config.yaml
norm: "layernorm"
positions: "rope"
tie_word_embeddings: false
parallel_block: true
extras: ["capped logits"]
learning_rate: 0.00274
lr_mult_down: 2.0
decay_shape: "linear"
dataset: "wikipedia_en"
Each number is 500 + 25 x the weight over its row's rms, rounded and kept within 0 to 999. Layers, rows and columns count from 0. Numbers have three digits each. The size before them is the row's rms in percent of the matrix's.

# down: layer 3 MLP down (transposed), 384x96, rms 0.201, rows 257-325, columns 0-95
# up: layer 3 MLP up, 384x96, rms 0.115, rows 258-326, columns 0-95
down257 075:513508506545480458505540479506495456468549497448494483521517491473528488482491489530561513491501496468486544525447452492513491479480518525500469508490479500486506483547497487500502506506502512480514514517535467531537482469529466543491480469478487518527538501561481491474517500498487473510
up258 083:512479509503535487507511468515471502520563498523533466487479460436496521513447517479475493468500491499479518508534474558522470513516503528485521496478509483551530499527509541512463463463512484493525565482508510495498528528492523491480513497477495526497472514467511516509476519510492484541
down258 104:523462489509544491504481457528493503524524495457545464497524495491504534493482500498483491465493513460457501524525491559531464497499492496504525484483513508520506522496511570508441428463502520468522515496501494505510517524453482490498517494451506527491478513466506507505502528517528494535
up259 090:547487498486495457521567482511477486536560523518495517519492452512507544498489465534506464505443468498527498524494460521484492474510475468514490467495473520511473549506503484499487501520541471516522540502493496510525503460485482485487518513508517498525516468521451508520530516493520470469
down259 090:471482542506513550514461528488516484492464483476485453472494522466509471482520496495486539529570478472499526501481505529512481529486526526509513502500526457464506465495464486501517511496479500521459457522490520486533514494549506491483543511447477510485518537515507494483508543474468507518
up260 115:467483462535532462474490498504475517500524505477528476562495484518476540459510537495505466509491508518535449516487480482495537527499537509496533469494494501506544562503503476500486475491473483497497462505499486496509550507508501456514526496451478509470530517533507476472487458530522490475
down260 118:459476502477483501471451562519464466526503495488495441514471519526546444514497561512501505502489482504460505498502519519472510535515484467513492540477513495484502487440540513506504505531539499515526506459468487515510522485483504532517496493475474499468500505503513490510561508516507509518
up261 096:483493522484525488475536535486547538502520544559543473470528521469471514499489491506465496492492555502502464460510523493480497482532533503467530490496472506509497506481456497540504452530460502479462520480478481500522529492492456463516554508492517498513530499489486507522480494526520521505
down261 091:498477488493468447529482492524495504480476492449488477523512476512497511490565510483512505545519467490473492535478497516509543516483518519496502516459507454458488511507556529475506541476574487495546489532515486490498507489523507522452470491491501502472475523554511496522479502497499490515
up262 093:477498526536462496474542477436518492465531483527529514496482536480506523480477505491509519478500474499457473529534523532507499504459515533476490549503481463484475521532480494525510468564475522497526516465511495506492512501443496490488516514539496509494497526489470493521507465449488483530
down262 091:517488490432549532486464543532500511532492500455497464510530511481482481527532480484522500494484532495515509478478487483513495518550468488503522454505526517500527515448520517490462522441528494511480486510522528492485472486541492513534458519461504501510519469496513536476484529532493484491
up263 101:521470542494500523537489516511507533487499495488492491471522517513507514496496543533471464498503492480491478553475465533561490473530518460484507464483535499469497503463486580500513531544511530487486493487492454509522523482480498491466497519484449487472504519464496499521476525522486476530
down263 092:502516489503501523472507508481472506514502510499529497505486476517503504490499500483549541556493543469524557476508509496453471515489513547496484520486483535508492534519507439478469523498476476499531497495505551503476481478527463460491477514557542502478500484523493525479457488444508499472
up264 082:509526506507488473462503518500531488449510507497496522491491497512464527463519467516495536527525477551498484482502560450478533484503479472538471512457479540485515468519500462454554496516505483515492487480504464471523506481470540501526490494493499496534503511495527455504507484466537517460
down264 090:520485497475508526479503529543520484472516509489490507511497523473476523488533481535519573530510465528493496535494486459508485504509525470504517491493461551485502487511487488494511494529507445514506484453497487479476482457481543501521474500462525547537477501466550448484523494481527504489
up265 092:508521499496535505495463470506508512506501510524488479505481524540473550460547509452489478538517527497500484528504494534531533528521525514525523513482442523453479562486509498470521453522455500513488508503471493526489549506476498484491506516487529513503501511447467499488506467481473490535
down265 092:498491538505470505495468509515464484519507504498513480489522466460513473554475506548499525534496487482538459446455487500488490494466482516480488497537544456541523466488504521544469511468535516518499474520508499458525454513517476496535513479522475491506474507521520518501514521508544517473
up266 111:528469514501512478534486564498480480464495475471516537481489456512508520529516490479514476501532523513487541497564496505496515481497507546481499538484489475510466504509521480500515457477503501551509499520534504477513431520494505517486473533493466500477461543508512498519441514469495477487
down266 106:502505477511501494502503477493484479530498549528504473510509510525498489477480470514454533486527520482482457505452501474548494495510537507525462455536500545503494495540500516498479529481497507471505489494474510530458520476515510493527496462484529498523507407522509487482547524486512534539
up267 099:509488535529488513479483531525516478459540475437506557502484519545508525478454502464520495496534474555534518526483470526529509518495482468486469502531479517500493480497508479511527442546472491477502482498499478496500489492504490488527475514517510510521448502511482496509493541477458493534
down267 097:475492498479510526541550481532468505487492496527476468484497476453494508539519489521461510473497504478498449503499507488471489458497496511510554515510535496514469519504468551491471557457549494500480453526534551522490497492525507503494509497490484500492531521489528525495498450509534469488
up268 131:458499497521494482488511538452502515474530494495529498489527524515516494498523505530513504467463547526485473472541476511570499514534486478474482491515482506519472498462532550505536468555496479466520523484467494530495480485490501490479490503515461472471472490476518479504525463535543474507
down268 130:454518513486525510548540516497503481477512477483491549482478498488559490523450542484492492517461458505451471495503490542489526515485510469462489491492500522515500493483509556519486491484508476488521479488501502461514539490554478529487514526492469520524508463480515523481467525536507522463
up269 092:483517511501506514514539512531462496500512510476480523498505491495518513517508497466564524497512514525480494548486526538516459482424495490515477475468519500457477491490487556485461478522523517485506512498496546521547484473487448474526485442527484513475556496486496506494487511497492500521
down269 090:507484478495500488520475468520530482509488506530510462502484505509496478480495533525462462462485470488533489472492455479496564523555495512505531539510476518522488523503536496482536541483483487553513517500507464476453510500496556519487545533471507485506445507496495527486498507494481524465
up270 085:431503544489540509520490525490487522515510462509471515481482458522489548471497491505477462512502497493480511509509477544544559496469489510477508488531538511518491449489519462496476498511535490495472494526541531507451474438518490495509478499480501476486478489499498514509493542464511490473
down270 083:511545487486514541522512488481520467488496499481470498487485464506536451452493524486524490509495522498528507526501544481491484519505494531488518529537466485501535591513502458477475483499464559492518471499460496504482451501482493524506468500527495475506502507544474484482537503498518480498
up271 076:501474529521502513510511509514522527498553525488511492489509541468529486509494546528514493484442478500532513487500558519515523540535469475474535464473502500503490478512499488515488492495532446455519527521476496493462527466466499465458503463515537534475482488486492494459508467509512517533
down271 080:475533498524476512517483497516475488528458489474508497497491472512484504521499490452475490505547494506475493502509452492500484469439525492487469540546493498492510510521489488503504502495452513538510471453505516472530487536495537512526542547486510480522538513517528509522459567461467511494
up272 091:473516489475493519472482507473521534500515524523531494523552524513459520479516459470483473525512529515499497518472475467505536525504564514462521539477485463462512515466459534488454486538490529494497489491485473493490539494491481532520553472489491484483517518460523514484491457518499517500
down272 091:494470498502521499536508508544492453529493494436476497501456485505531491505489554534504527510520437491499492446527521534492475503503458473516518518525533519532486476521531493505530478482491484490509466499507532491516451512541510480449492506522511503520468496531469490528527486473510474510
up273 063:504469523465463485460552487461464484539488504535473475490492492506485535476517490483506545500506545472454480508507469499506491513480491509485546515469487555547522484456479490488484470488505551535509509482498469489505530534478514495523510517524511544499530541474496494456518482517506495500
down273 070:559483504458515467476542473487485460525502485460492511489482478545468536490519512501504474456469500471488515502467472501509519483486499505478474528510510514519515504477489501525494455506532522571526511481492468501566486501466522473503511525509513572499519504471521500470512478518508516502
up274 078:502508534533563509535492493523531492516553474499477511456507496509529523484467517506510537497520471484522503499464491497515503476486475479515519516487508515526465487529552523445461503540510519530514526541476468500524463485505516462461472448502518484505495481476483529497506511480501537461
down274 077:488462480494458504454483525486516500462469527489532508555480507501474482536530500498493484511524535508483499517513520502506504516478495523482447505497490479486558490449452487544531498479513497462508513466528515496494530493479504506520503576480487524490511530515492432485525512529515499510
up275 102:445533489520479487518510485517485488530502507450485509469441524523528544474503488521514480500501492485489487503509500490513479512481451526482522476492484525516513477561566484476529504476482536520501472515500485544535451515454517497482504515516477479537496521477529484474493518478550493496
down275 102:572505519486503459466515558474504488540478516558513498506506460483470461484534523499512534495502475502522489494500524520464530524523495514477511560499514470485484513465463486515495489527461502476480521517505495493485529457534463479504493458510468519515494473538518509507506470507461507498
up276 063:469468493522497495522510503530510515486472479489500542477488482502508508511490527522468511505546446518451487494505452535547514527463460482508519464520490523471512469500528483521463526501519513536448513521531438538496493533522487466514436503471494500491500485504512494515496506528489466510
down276 066:526518455523464500551495506500490508520478488475534530492554505506507478512533533474468473554492449508537533481487502529506493509493481506498548470495500465466506530489500473553508495510547495473510511536486499518469514499507494459535467492502500464506533452489504469466499460494509477487
up277 111:501471531482518503494491484515503511530508510454524506498561489496545485501474517505519456515498497501500477482469482490506522477481513484520523498444468521512488511462487519513453460551549516484503501542469482494485504531513457489537470488531577524503498448517473496502511513468516478503
down277 100:467499504481519484485470529529515487449503499502475488539483544516482473491489487494483539496552513480470500512516481501468482528487520473456493466528506510478491513538498472487490528435504524503543527483501510551488483493478503486492501516498467501496455526491508562493549468530549492535
up278 085:534518454540513489496501502508510496541492488520513515505531483503490528499475565514489457441470478523483530513499451491504476521508500490489527486492515509507457508518547469499455497465466472476495483520494516517509506512495487497468520486541474478456467505499481535536505468531537439489
down278 086:490484528479493519458513502489489496490520521494485495545474517505510502555524474513532560536492543507510459480470523528524488445494515512506476495507521500503471489511462504459541484485546504500482490477532557472457464454511505480512492506518513519507510459497498480496522501461445526501
up279 102:551478487503505487523514469531463564529526484470498464486496505469500478561442479518449512492553463502476487491482517555499541516481499534538546519485505543507518490505517505491511507494491500524453521485502486506503507500480477482488487446488504512531488498500490478501502522480475484533
down279 116:522482487485493484514469437499489534532484508490503509492501491492497436536460477485457544475519488530492505493493509546497497515514508538515518530486514513490500503526538509503547490480524518494460526502486494534489491496469429485528469459459499525524489467529536497503510542485513458526
up280 077:436507514500487478463490454511533508544522533509500484500481483465508520510498490490480495517529521505517537514489551534522573529519505531555508470504455509491532480470462537486484494478467506468489472524488492479445497479503488473513510499538552507482486523490489516513493492494481516507
down280 077:535478509503486524521519528489466486493492465445521482531512525530503483486515510484512529520486535496474528483543443481532454504498523537493480505503507444524494475508537487465521505536492502518514501501538514518516476560492518515478450465469474471498509471536461473491519501463493504521
up281 086:474490504498487461482515441528488502519560482481501547471502494505485507498440478471504483497494520503488511510504500512528530522537479495494454495481508478510479520502526539490466493517540484472491494575527502480519486565550478510510488494516512450527464495518498507516462517490504496537
down281 088:515493508534493557499497504485489504514489539514505488527475485518544485503536520510472525485501501495489481478483503503476488487471514483478520531518515485497471523484508464541519525491494474537511505438495487495485509478429499485450530499506447540465549504495480485507588484515501480513
up282 105:511520497514485496509515521524481540492530512528452483501545502522472533453505459492532517494475521480499448492481463481516498479478499487552503518499498558517425500475543456487524493533486507516509538518507528491531480547532503480487510507495489532498484488513510486464522472484472482470
down282 113:521508483499530499452505489506492531465500535512462473474545498471509536472579512498496523466478507492471482502523498494497533510496500483559505493528475533509484515472523466478546483508495494502519523544465466507525504521507541470527509489507482522502481486434523499498511487472451478480
up283 092:482541508500507538491500480516486504506495517458506459491480519511470504501511519505534504510487509512517496505513468505538525523515495508489537518473527461497487508514461500524519486477509483451505526522500465490477530478533490525531504505524475500482478553445534498462492417457514440541
down283 084:535460498512474456506514527496526489486525472516515519499529488484518494487487512509446468512496485530502496484497510496495494476498518492504446492526449553545514518512526484455498520507468505524477467476521546511490511515456496502501494515472500511505513438541470509528496564529485551471
up284 083:509446521461478523495480503461515532483508518472493482488511555506491501555513464493522521477494492497496501559495528502507512487532499545492462522472532499512505497521505503501493498528526506475487487511506457456492516454520528504536433484503445463517488519471500489537519475514521457502
down284 083:494559467559492484501518500513506485516524467513518516498484469487476502441494559501496483504515494483491518437489475490506496518493506469493510467525463498506493483475489529495512525475493496526531501480502524552518483551501471481471551506487567524481501487545497499456484526493473513508
up285 109:515494498520500491510501477536436517499479500475473483451490538465515531511497522520514500488504486483503536526505439502526483462446475500468497465510514513482479470538507507498514455485523456529509524510476541518524502452485483532547481493522471494535516521537504512464515521463512490526
down285 099:492499471507510478501529511511518480502535456551527513512489489508493513476495537492496529479513476491474435471497525487528520580526522477513506525470498515508461527462472485518523540542455518484498490477525478486492510514529516483457521509472529485484465514480472499529528489527459474493
up286 088:502547500512501452539488502529512485476522470514486445450535491452514521459488473523504529458472506529508520473540553518479481491513517492490538473525510499494476514497516491482530476498505481508497523511515497486540525509498510461519491446479486473510456459513551528470501510518503512472
down286 098:469484524554482476532487537507496488485502505498463452513498533490488505480480493474565513492460474553498479499485496514482493523459566511525532499495487504508505548488508440511518526500453464497510504504490501472483486477493530491504486491494474505527489477521508553521463485491512555521
up287 082:471442517497489464474501515481559513531509469490557478527487511531496516482527519528477498523516522489477516474502523445489522500482464463498514517506516485497486502457499499502523508474456507515498478458476496503515531502505472500481548502474519507458482533478461489523474456563525495490
down287 088:495518487538504535496513526491496494514487522541490531505459469492531467520497572526565495504491492490547471504496463510508451499496523531503497509453456530501488493522488474484452503486467448463530510488495515546523479483481502523524494471517502458494521477527488504496497465491496530516
up288 082:500438455447536484502509519540515505534516471524491493490492494511493559524467504475484463455488513495511495493532435475513505492505501475476544524495522493529512491480510518461491487544493480525509523502478540527518529518499464538465533530514496478489516490475493511460522467500524479492
down288 087:530519568486452509495509487457499503474480513503544460524498504460517469486554517567502524493508535502493475482499549532516480528499466498514476468514478522497517532497494478502504477445471467496508507486517460507464457481508511515526479516505500502495484492551507532516497486474471525500
up289 081:469484563462487492506520479495527526500499522487506516497451524454512474503561506515500515503481514461484501535537512474499530480493511515479530479512486525526506493526473519529497459481534534508557510480506480521486524452458476499488484531478516509481467485447508528489499523511539466530
down289 091:468462544495482509500516473503503533528521480452512516497450518481493488478562481483512503508492492486488524500532467474528524497519512532483524464498523511540482474524463506516481461502519515490551478484491470518531515450468468489482494545468520485496490498466517501486562537507529478518
up290 103:508545531484523506508488477549503502471533490491493491489509506465506512457529481515532476455510487498481474500525538483496528511497527557481506472481502515552497508458507495516507514496539488515540547507484481510496484438487495473529529477539540511499483472515456511516518476469453538521
down290 101:525453478530472482492508541477535480519486534492486515518517524514509517514488487495469539501509515492539547514491454522534486498488481451511478551511522504476478511511481481498483496504455514492462496546503515482495502526463492514455475495438473499518485515541541476483540510539507454504
up291 108:448470522473504503446465441492523499492498486509484527513506480499493509520507493544442477509524510500480531493495530520467522499477507502495476485506494514511540541482536527529500495501473526546486464482514444519473531500527522522532500498440518454521522543520517487493492487506508471528
down291 103:461528496517556543502514499483505504504543506550532525530485491519531495463482525470531469450502528500525457504500457464473495483525492519522462548510489469507457469504522477505515523498493495515499480500512554490520491472463481509468485480527510466512490549463479500515470494489525513501
up292 105:520497523509528505469494530512511522476515504542510506475496499493484470493484495480491494446499514515461525454551501539469505513531529510498527508492506476506447518476473492566473512487471492507486498522539513457468528451529476466494541480516504530522473529497454471515486475516474464517
down292 098:439516478504524519493493510512505498480534467521481524492482517507495564491491473487520493466514528538489540511473545503468549550539521517526529500531476487494441526478493494534463478472501482485488476483517482471499526473494489485463476492547490533501486551507465512487508484488479502505
up293 085:486528492498490512474469490487516570519530495515499489482519530504492514454492539550472495527493495486496496512493500524503536502479451467536486488448502505494497508497484537506490498504466510523486513527488446544483496468426535463477530501520489512513531531483489476479526525491542475534
down293 100:490491470496522496475508495533515540541510503481547486503506512529453528463495521518491499515492506493485460506475510534518535513486480482513508487453462513493484519477510526527463453526487519508513505530508436516467506474411495494498491497495498541491527560475514490511509495515533463499
up294 090:460513532542498495512502476531497496484492496474484570515472508506513502464511515518486501483492477455504496499509535560506495451464502536503522548509543450440457462499478501497487497498502497527476508503500483502503503518487483476450499514488503503518493500507516502500494567522542544467
down294 090:495508497471482492500493505489523515522520520501552436502487508530455498507482485480534502513494523488497531478505482450487510530505509496492485479505451544525551555531527484521492525501527480496506490472451515496488528523502520508516477506520510498510492530518440529497506454471465426500
up295 130:477519522497511487500503488541530503468533492517510525486497561468496482505508529532458455485461508492505502500493532547477531492488514440490518497489480480469493523493484496520492501501493527479497528528505435545512498466450508470490530539529548518526502510481480518470519505505483439515
down295 126:486530521520513502521507503493520519486504502477484507513478462519449514514445487487501490526557518499492514480466498483511510521536497501488511506510454540496470500534461473551473509497499462455557546469496521527488460459473499482503516490488548535492509517515486506456484546525468496492
up296 086:499460549416471473481516501475500499542515525501474471527504517490499523497514500454510539477511520471490512504523484537482520473471500502531523541514519474502552515506481491514458489524493549511504553500512504505452478488482458518498531489548507477480523520501498503504495496476515455485
down296 090:506497497529536493528499493483496492511491435520543504472481486521504468517486488524493474530495473525506520506479526463524450532530461520458475492447495526503460495496484516480549487478486449517495474517487485512539522539519501511520514518489501515462450522479486472536526489534501547519
up297 097:512515498470505525507523496485520511467540517492509495501434528465529498446535473521469529484528478463502525512510597526494467519488505542534484490455486511513539472491495473504524479483512529501524513488492527523465511489480486470488497496531521526505492488516516481488495499458460517491
down297 091:468463520442483458520535469513477507489505496475509502492447499441509504552524520554524522492492492448516474503495525499476524484504485487480495499481539494517483503506522501457501549498482506507516520511502499534489513481467490496506523496531485532546460479478536467538556520499484507514
up298 090:513475510528478473525562474513508496495497528489493515496481475515531470490521443504479445492517482466514523526521491497529486504478470464523532503510484517482527519506527544442482496469520552496516472484459523478462463542506495514497468522489448546506508473510493478523500508492527482494
down298 088:498470502462506503464468494497504496509499467502511484483513531464483534492509538497501488498484497524492537506526550494477510550490513544485444491532504519549486489513482508511495534525498482525496512507521438519546491487473470499520518436465510479534487513494511520466457511521478443532
up299 120:456488537482488488461479535472500488524546504496529521500507524454507512519484509468540486501504548498450479496513554515525478521493522484470520496503460498505496510461467493500458501514497530479568466539509497543456483532493487527503488484515494488503500471455474503510503457508502485535
down299 118:502470477488522456539519467532481511489521481476466513488488453537507498487526480504440517540529462506515474502497459472467543479487464505501502511514508492526509504535510473524515493471515473557443480493492520474502505486502478514475552535509509525486493554500520524512499543501514478488
up300 112:485510503546524515497511503534494479518518514476457501545503492481498532521457481508521484526486448527448528474500489527512522494472508506517562502514483488554511517484505495532487449519466478557507489502472497479497502517530510500497503496486493467465467474478478502461550495453485543509
down300 103:498491533472456466509507480488487529521523497534496504452497517503496483457525519471486513477534525491547480506486495496502506536509510507461437468505500497471494520521511486473473546496529503426482508503568530502498486508463517466546499481502515511518517518509494498523450524541502488481
up301 093:548507491485496490452524460502473527486529462443487519497467481485523508471551488493467494471491519495473511467496473495458541487511513497494501514510497489507475514462461480510504491540499495548526508522520508540471511545546512502517514458494554499499495517561507492477546505507481488494
down301 084:526529507475487500485519536492492515497520507470524483450467514471496481479500507505497452476482523496508494549465525480559557498458459467490502512490538470515494475494493507473515502478524526473489551503495467528505530532515492471455515522505504469521554525454501482523526507465511514512
up302 118:549535475514507516479497526573469517479487477490508494497498474481489468474508499470553477493486526486475530506488454487507474476478528529518511497526469496524477482474518498527495490515510506503457529573560516467541486472481485472525513491505477496503502513518466523494540472489512461503
down302 118:470516556524453482511483505465512485511536530552473514507539516484526512565518492512469488520501481491493504493519525505533516492519530474507460473465489493481517528522497507493489514522478472511514460490425478454506537486548473500493508491532495507496529473487471497485462523484502514466
up303 086:534460493526524488493494495538441470477529475516505507504498511515482497469499490489516477496466460525525510517514496459445529508551485539541537486472516549535504507448493489491524473507512491480496515496499518478484522490515494458515539492509532523493453493543513498531461482461471485512
down303 090:542477500561517486499469466530471488466512470500544491465519529516514493483515448498515499507448474516498532501505514472482520469561461499505511498502492506445520532471510483506524502511450507473488505501515505484494528485542507498499501495464516526521477525550558489511494459475493514481
up304 086:478540492508510519510500523502544484496511504525523483473524499493485515516489525513542492452439510486489488511526469504509469480507531501459507502470521478521521492490490490537514511440516532499559497509489464534499528457442466486533487477504494509528473493459532519492508472524560474496
down304 094:492483520511520527504516537502520467466461500459535468519509500492491554507492493505548473479453487506469499498504521470534484502511496515481508508468536500491502527481486510523496500464528533510524526522496453530529460475454504490508538529482523511507482503480537472456484462536498438538
up305 103:562469502492474531493488488524462525521522469488513552506461471497498506439484508499483483489525506527452533525468473535479508500470470475486461492522487536476477490523488495497515509542508492516476532531506509535500473525501474483491468537504482514536508548528509524509520548480489463490
down305 111:536535501525500540516461489502467470529527503468514490502476493513495486482508527496541475481513479506473520531518492459524533518471493482517498458492503484511453450514452507471542496509530456489475546538511491498485467506524454480493499500509512526486555507515531452509541472490512529506
up306 075:465519499513493484509516497497479507479475513534506504496517500478499481505492514482474442515479556505494468495543506521499514496478487506499473435507486495524493470465472562503476462485483518449477495510518550493523516485491503517478568490513547527482536546469509480501478507550523485523
down306 077:517513506507455504523484517485530505472527496463506480519487485517506480472510503489489536476500471506501546516475483487521483465501514494518523564512488473482529529534508467500544518537504499549500507478513437501474526538509490478514453489505461471540484477518488544498498522455454528467
up307 118:516522477520473525510536484490522448499563522515505476493489550471512510493496491505563524499460502498506502485553498527520477520504482524487520488526470491510513464474479520528458486532475504511489516533467506553527472478454458456503494494512497524512478518462499499469527501510477456494
down307 115:471454512479560502487458541519486517495439483461496530483482462507493495523487510504485485475538495556498505504459515489526542450519517482515518512498515490490504498486525485484507504512526500469519501491518527461475530486502537548500522477498477487515511449542523481492491506453533512542
up308 114:520483533462473446511511478484504508549511517474467516500453535521514491499473525497454456478516505507497483511527497534487529499468513493508502495487454493491462516484479558535455499473520503515510499494538492491504494501509462466515472512511503514533518506483429480518548502526546473486
down308 109:456492468539546532476486466542501512467508518520535497468506460481502492517520472509514549516519471492517476485457490466483467481544493502468529529516511477527520475542524491482511497525465472481482513542515478490489492469498543526496512505497495460495471508531548539511451499525492495500
up309 107:505502505452535500489514471487508546556523540495442475539491491460504521501475496488498493530534493477465504473513497489541481485505488496526483495493494526519508538464521537491523487493492571540513503479431507493506480511452496498479518496514487515499494471463515474501500447505492513537
down309 119:458490501473530482492478465461511537504535519515504517519495498442501545564483486524518501493497463498449510478531509504518517514501465495499431493532530480549514507469510511494492508516483512509517530546478488528518496519515457488495491501459497504493464516450539473515514462504506479512
up310 103:517503502491503499481532473475532516507512504500564495539517502520482517524534504484524486503516504504487470453501527492478481492534501525516517487494510415453458464507501474535505470510451523540534498532477481515457505462482457479490522479506483538505480507509487517502478494548529501533
down310 107:485534496487494506501472536512501487486512513480433492505479491504506507488484475492502506472490497494496554556510506529503493488467512484464474512533473568534527547496499533491467518478516485428476502443531513498506520550512537533521495490499495487503541494500493496492514509482486470448
up311 099:527540542544518487514511518520520508463530486466552479478521488494504487525516548442522515487467516491511469480516455513537499511525482478483476485477493466517487477514517519505480494479502483435514498492519566501452505487482480499471524499490496481471464500505490489536469547518497487522
down311 091:470459465431460483478504493485491494497475510497503544498490478495506520482482443573470469525549481514476496518484525492470537480499505514528550516498510516472526523489488518487521506506495524561455491527488471498522530518502480491509476482515479514526533501472501514494519468527523526493
up312 100:499497562469448502463513478472470536499471489489465498484505516493495504507549470508468492528526517507482519492494481536524517485477502503470518498537479534520445490551557526508505460490516494556514484471508491503521476495535519498501476536469434483496492500494484476508490541496489501502
down312 090:491486483550547535521508533515501490518527504520508503491482507492540489470444508466517534501481539516507465489505461464517470512533523513525481488486517468465534491437471489489494517492489493440478503512503504519523517498467468486481520495522590508479499502488511528487511478486520473501
up313 095:567483514514473550522509493510481506489517519481476488540514466480492534466491433489510512498517501513484518563532519502489520463494500471542505514469478541499453487471500458464509478523513482516509561488506496494489497547504473471494457510510469502527514490517513516499505503467496491462
down313 117:568499519509490509508465507523498508463507559479459465497501499472480555477552477508501508485474492455499499562532527469526537465527506475518493505494517523496484483474520465479512456511501495499518543535497497502498483501475461481461475501470492507527506485467540533500479488528501510509
up314 109:500448542502517459539477480493487484536513534532481514527499522503470490474507499503503501497446522523526450490505434539523476492472541484509503540470483478519513501471474512506466503533488521529492488499498517507481480563525471513510477531493498547505468486465494500542508501487469481528
down314 108:478542463500510521469515467479491497470480480514502498476527515501510508530435506456494503516512499458463485537506502507472488546536503512448522498533491515533471485513526560489491476512482532514477503492486533458520507481481523487472455492569517518542485527497480518523489486506508486477
up315 099:543511492481505498483535488534498516443488514513508508554460504516507488515507468515520493454499470476470536510532535477472544509527484482480478459505521532551473504446455482518486515508540520513518542497506478491510508481529475490533510519482529498482484454506516504486470501532469492461
down315 097:553487530504513451526513444491521519491474531500488493520523467511504502561472507481520535476515550494476547514557524544480515533499494520488503492497512523462486493487492508489495496496527486493523517485478487469478454491522505500445482480489475492492509476522535490502431498519513493460
up316 116:536495564447498530475477469508528547519520514498517526466490521496506503530491515508417502505542537531486513493502524493520495490482489456454448475478495512471471513509518512551467480494505524535506493524502477477476519478500501525522491526457513459519502509526517493491492490483473497495
down316 107:458495522522508515501539531491470449487504500550472506550503496420488532518535511484491466494496481513485476490500516541516519563478537504530542519507453544504486516466486491479503508493517465486519474496501517468488502508525467491457507506546497492499479504484463479495485508510530508481
up317 127:519436534482508508477473494462462509508516498498514511509494491516538558478445481519445474520521506533484495528484456498512511519501512489500517518491468496502509532457442493478497497521511527530507514487491482543482483492483481506500508531522513510522513534517428492530550495519466475489
down317 115:502566472543513479502513504556536488511492504471485510503517495500463475496551520440524529466495486460505529505523536516497484481470493511508480485515527513492475473516557499502502498500463478485530504499489498476487488509526497518506500473445483469504484482487572491517465482470512548508
up318 099:479451516522540491479482517529477495527523483462501485509469466489504478499476525468503462527488486486508537544473487531548491528465483502538503518502498517482517507491507476495513494510486492487508481567504496508452509538516430486532461510561493507467512512512480468544502495496517477525
down318 096:548493488496526508553536479473527493500463549490484494509505532533526491507527491528512517469517539511495536447505514452447490502505498493502496494494519473519461482483507500483475490501528500519502493437494522519535471475495557470464548489454494509534505503472499505472510495458515491480
up319 102:523492473497511505486492542490487518504505470504499442503449507487458478481536497514469563508485551474503554468494472513527543495458493511468471450539478539489476481459518507484534505466498526535513532481478468534505515491490499482500489509494482515526531534504508515507475474480502478487
down319 114:528497506527502523524506564471446518509487456518467499543457480488493483523499483465478467530478543486534518484499467533554488525496477496485452502500477559512533506491495505495530536507477514501503509485502472530508506497514512503554483517514469476492487538474478527485493462470481486517
up320 090:515544470494490470491502499488453513444520521506536525513519505542488535479529502498506490494486538528528450453497484453529500520550541523472492512524544444516485490504510448499473480509471510506502471519470506514543485493508473520502526514471516497480481466495540487494486467517504523505
down320 088:498425502480521561500501522509537469508459472516488471528484534469480504520490499502474514488511496499450463480516483509480532491508459463515477514465490547504451494480524500512501523518505519514510530486550516507457504531489508506443483498517507468547508501496543494530502509533516483503
up321 105:485435503483506461496486495499480563515522509484485492532505494476514501490524537510476517470490517512535515516456467498499528477482538527503504500545469498508455464499468512478483477516501489493466490524506492498540495553481510479518462510489540513452542525529470496537508519531501476449
down321 096:520498497519494537498524505497508478462492520555547521467531483501505522526502494508513463455494499480506472505435490506495481456450492522484474503500468486520532493493468496543483454546493506465498562508502530474500482488505494499503520536509464498543497481498534451539525522520492501474
up322 088:537477492511498513502495521471487564479498511462492498484510457537518473532488531543489499502475505473478524535498508504496537504478465460516514469485501501511524559524528548533480494474509499489517445461503475457451510472481502518496480530502476509493567534497530504504511488499526499513
down322 086:457521529472524554529488490502516491492530505522481497541511513473494528507552484486490457534480506510509485507493519516485450548488499548450475534516541497488496435493510468480478527502524487499480513508464517507518495505486498489489501474525511457503471465520442542484483497493536479503
up323 084:532495484505506486507497497537514522509492502493482510569491503505531514472528471513475430453497462489491564482480485449520512508548500501508534507567475475471502539481482476505514496542508531536513456497503483527494523497481521492503509542482510511510503500528515518514488485470454487494
down323 076:538518445484467525505522478474516526489544457457527513514525532445496507481508489506462498542504500519529539489504488490507533505531501512494494524518473485503497483499529522511508472517481503474454493486524488550466515476491464493450560495492525497473489485468520511515511483539442506502
up324 122:479524520503512504493498512475504494542521519477550490506496509503534514475512474516484544499492499493465551507539527519497476489471461493460485471502495489461470486499517494472445479514529528525526553476482478512458487510480497501434466526546486493529487513479507515518494530447533533505
down324 113:482541494481506541475513472487527481503518502435510501510504476472516473496501489470483487496534529560524523483522507517510495526541531494473517517523464461550453492489535491505490505497468493521507527464532465468476507543531514460502475485511485502492511523482429517522487475521483516494
up325 120:461528519513547520523458537512469489511507498480510557533528496507505528516476472505491455479503493490516485540487490463498523483476476433508518471507464532505473520500504489481480516476450526498455502533506477563481498535481486491511517540476515477482523513503489501536506535476522492476
down325 109:540490502475488456465532475482518501495512513514480444451494495502486501460514552487516546487504514496481534469515499544523485516485515551477483532497525471494543482513507499500527484537563463512530503474489520467517497466522501465472489471491491496537488506498519501478518457535473514521
up326 084:500526455546430528492542492500483503519500478441497504510472502479497491514505522517518514526486496503469520473511537495514467479418486487487480473508501511491485495479488519501505469526532516475493535515487494519535513481469526466505523494551459475524486481476520504456522523525507455521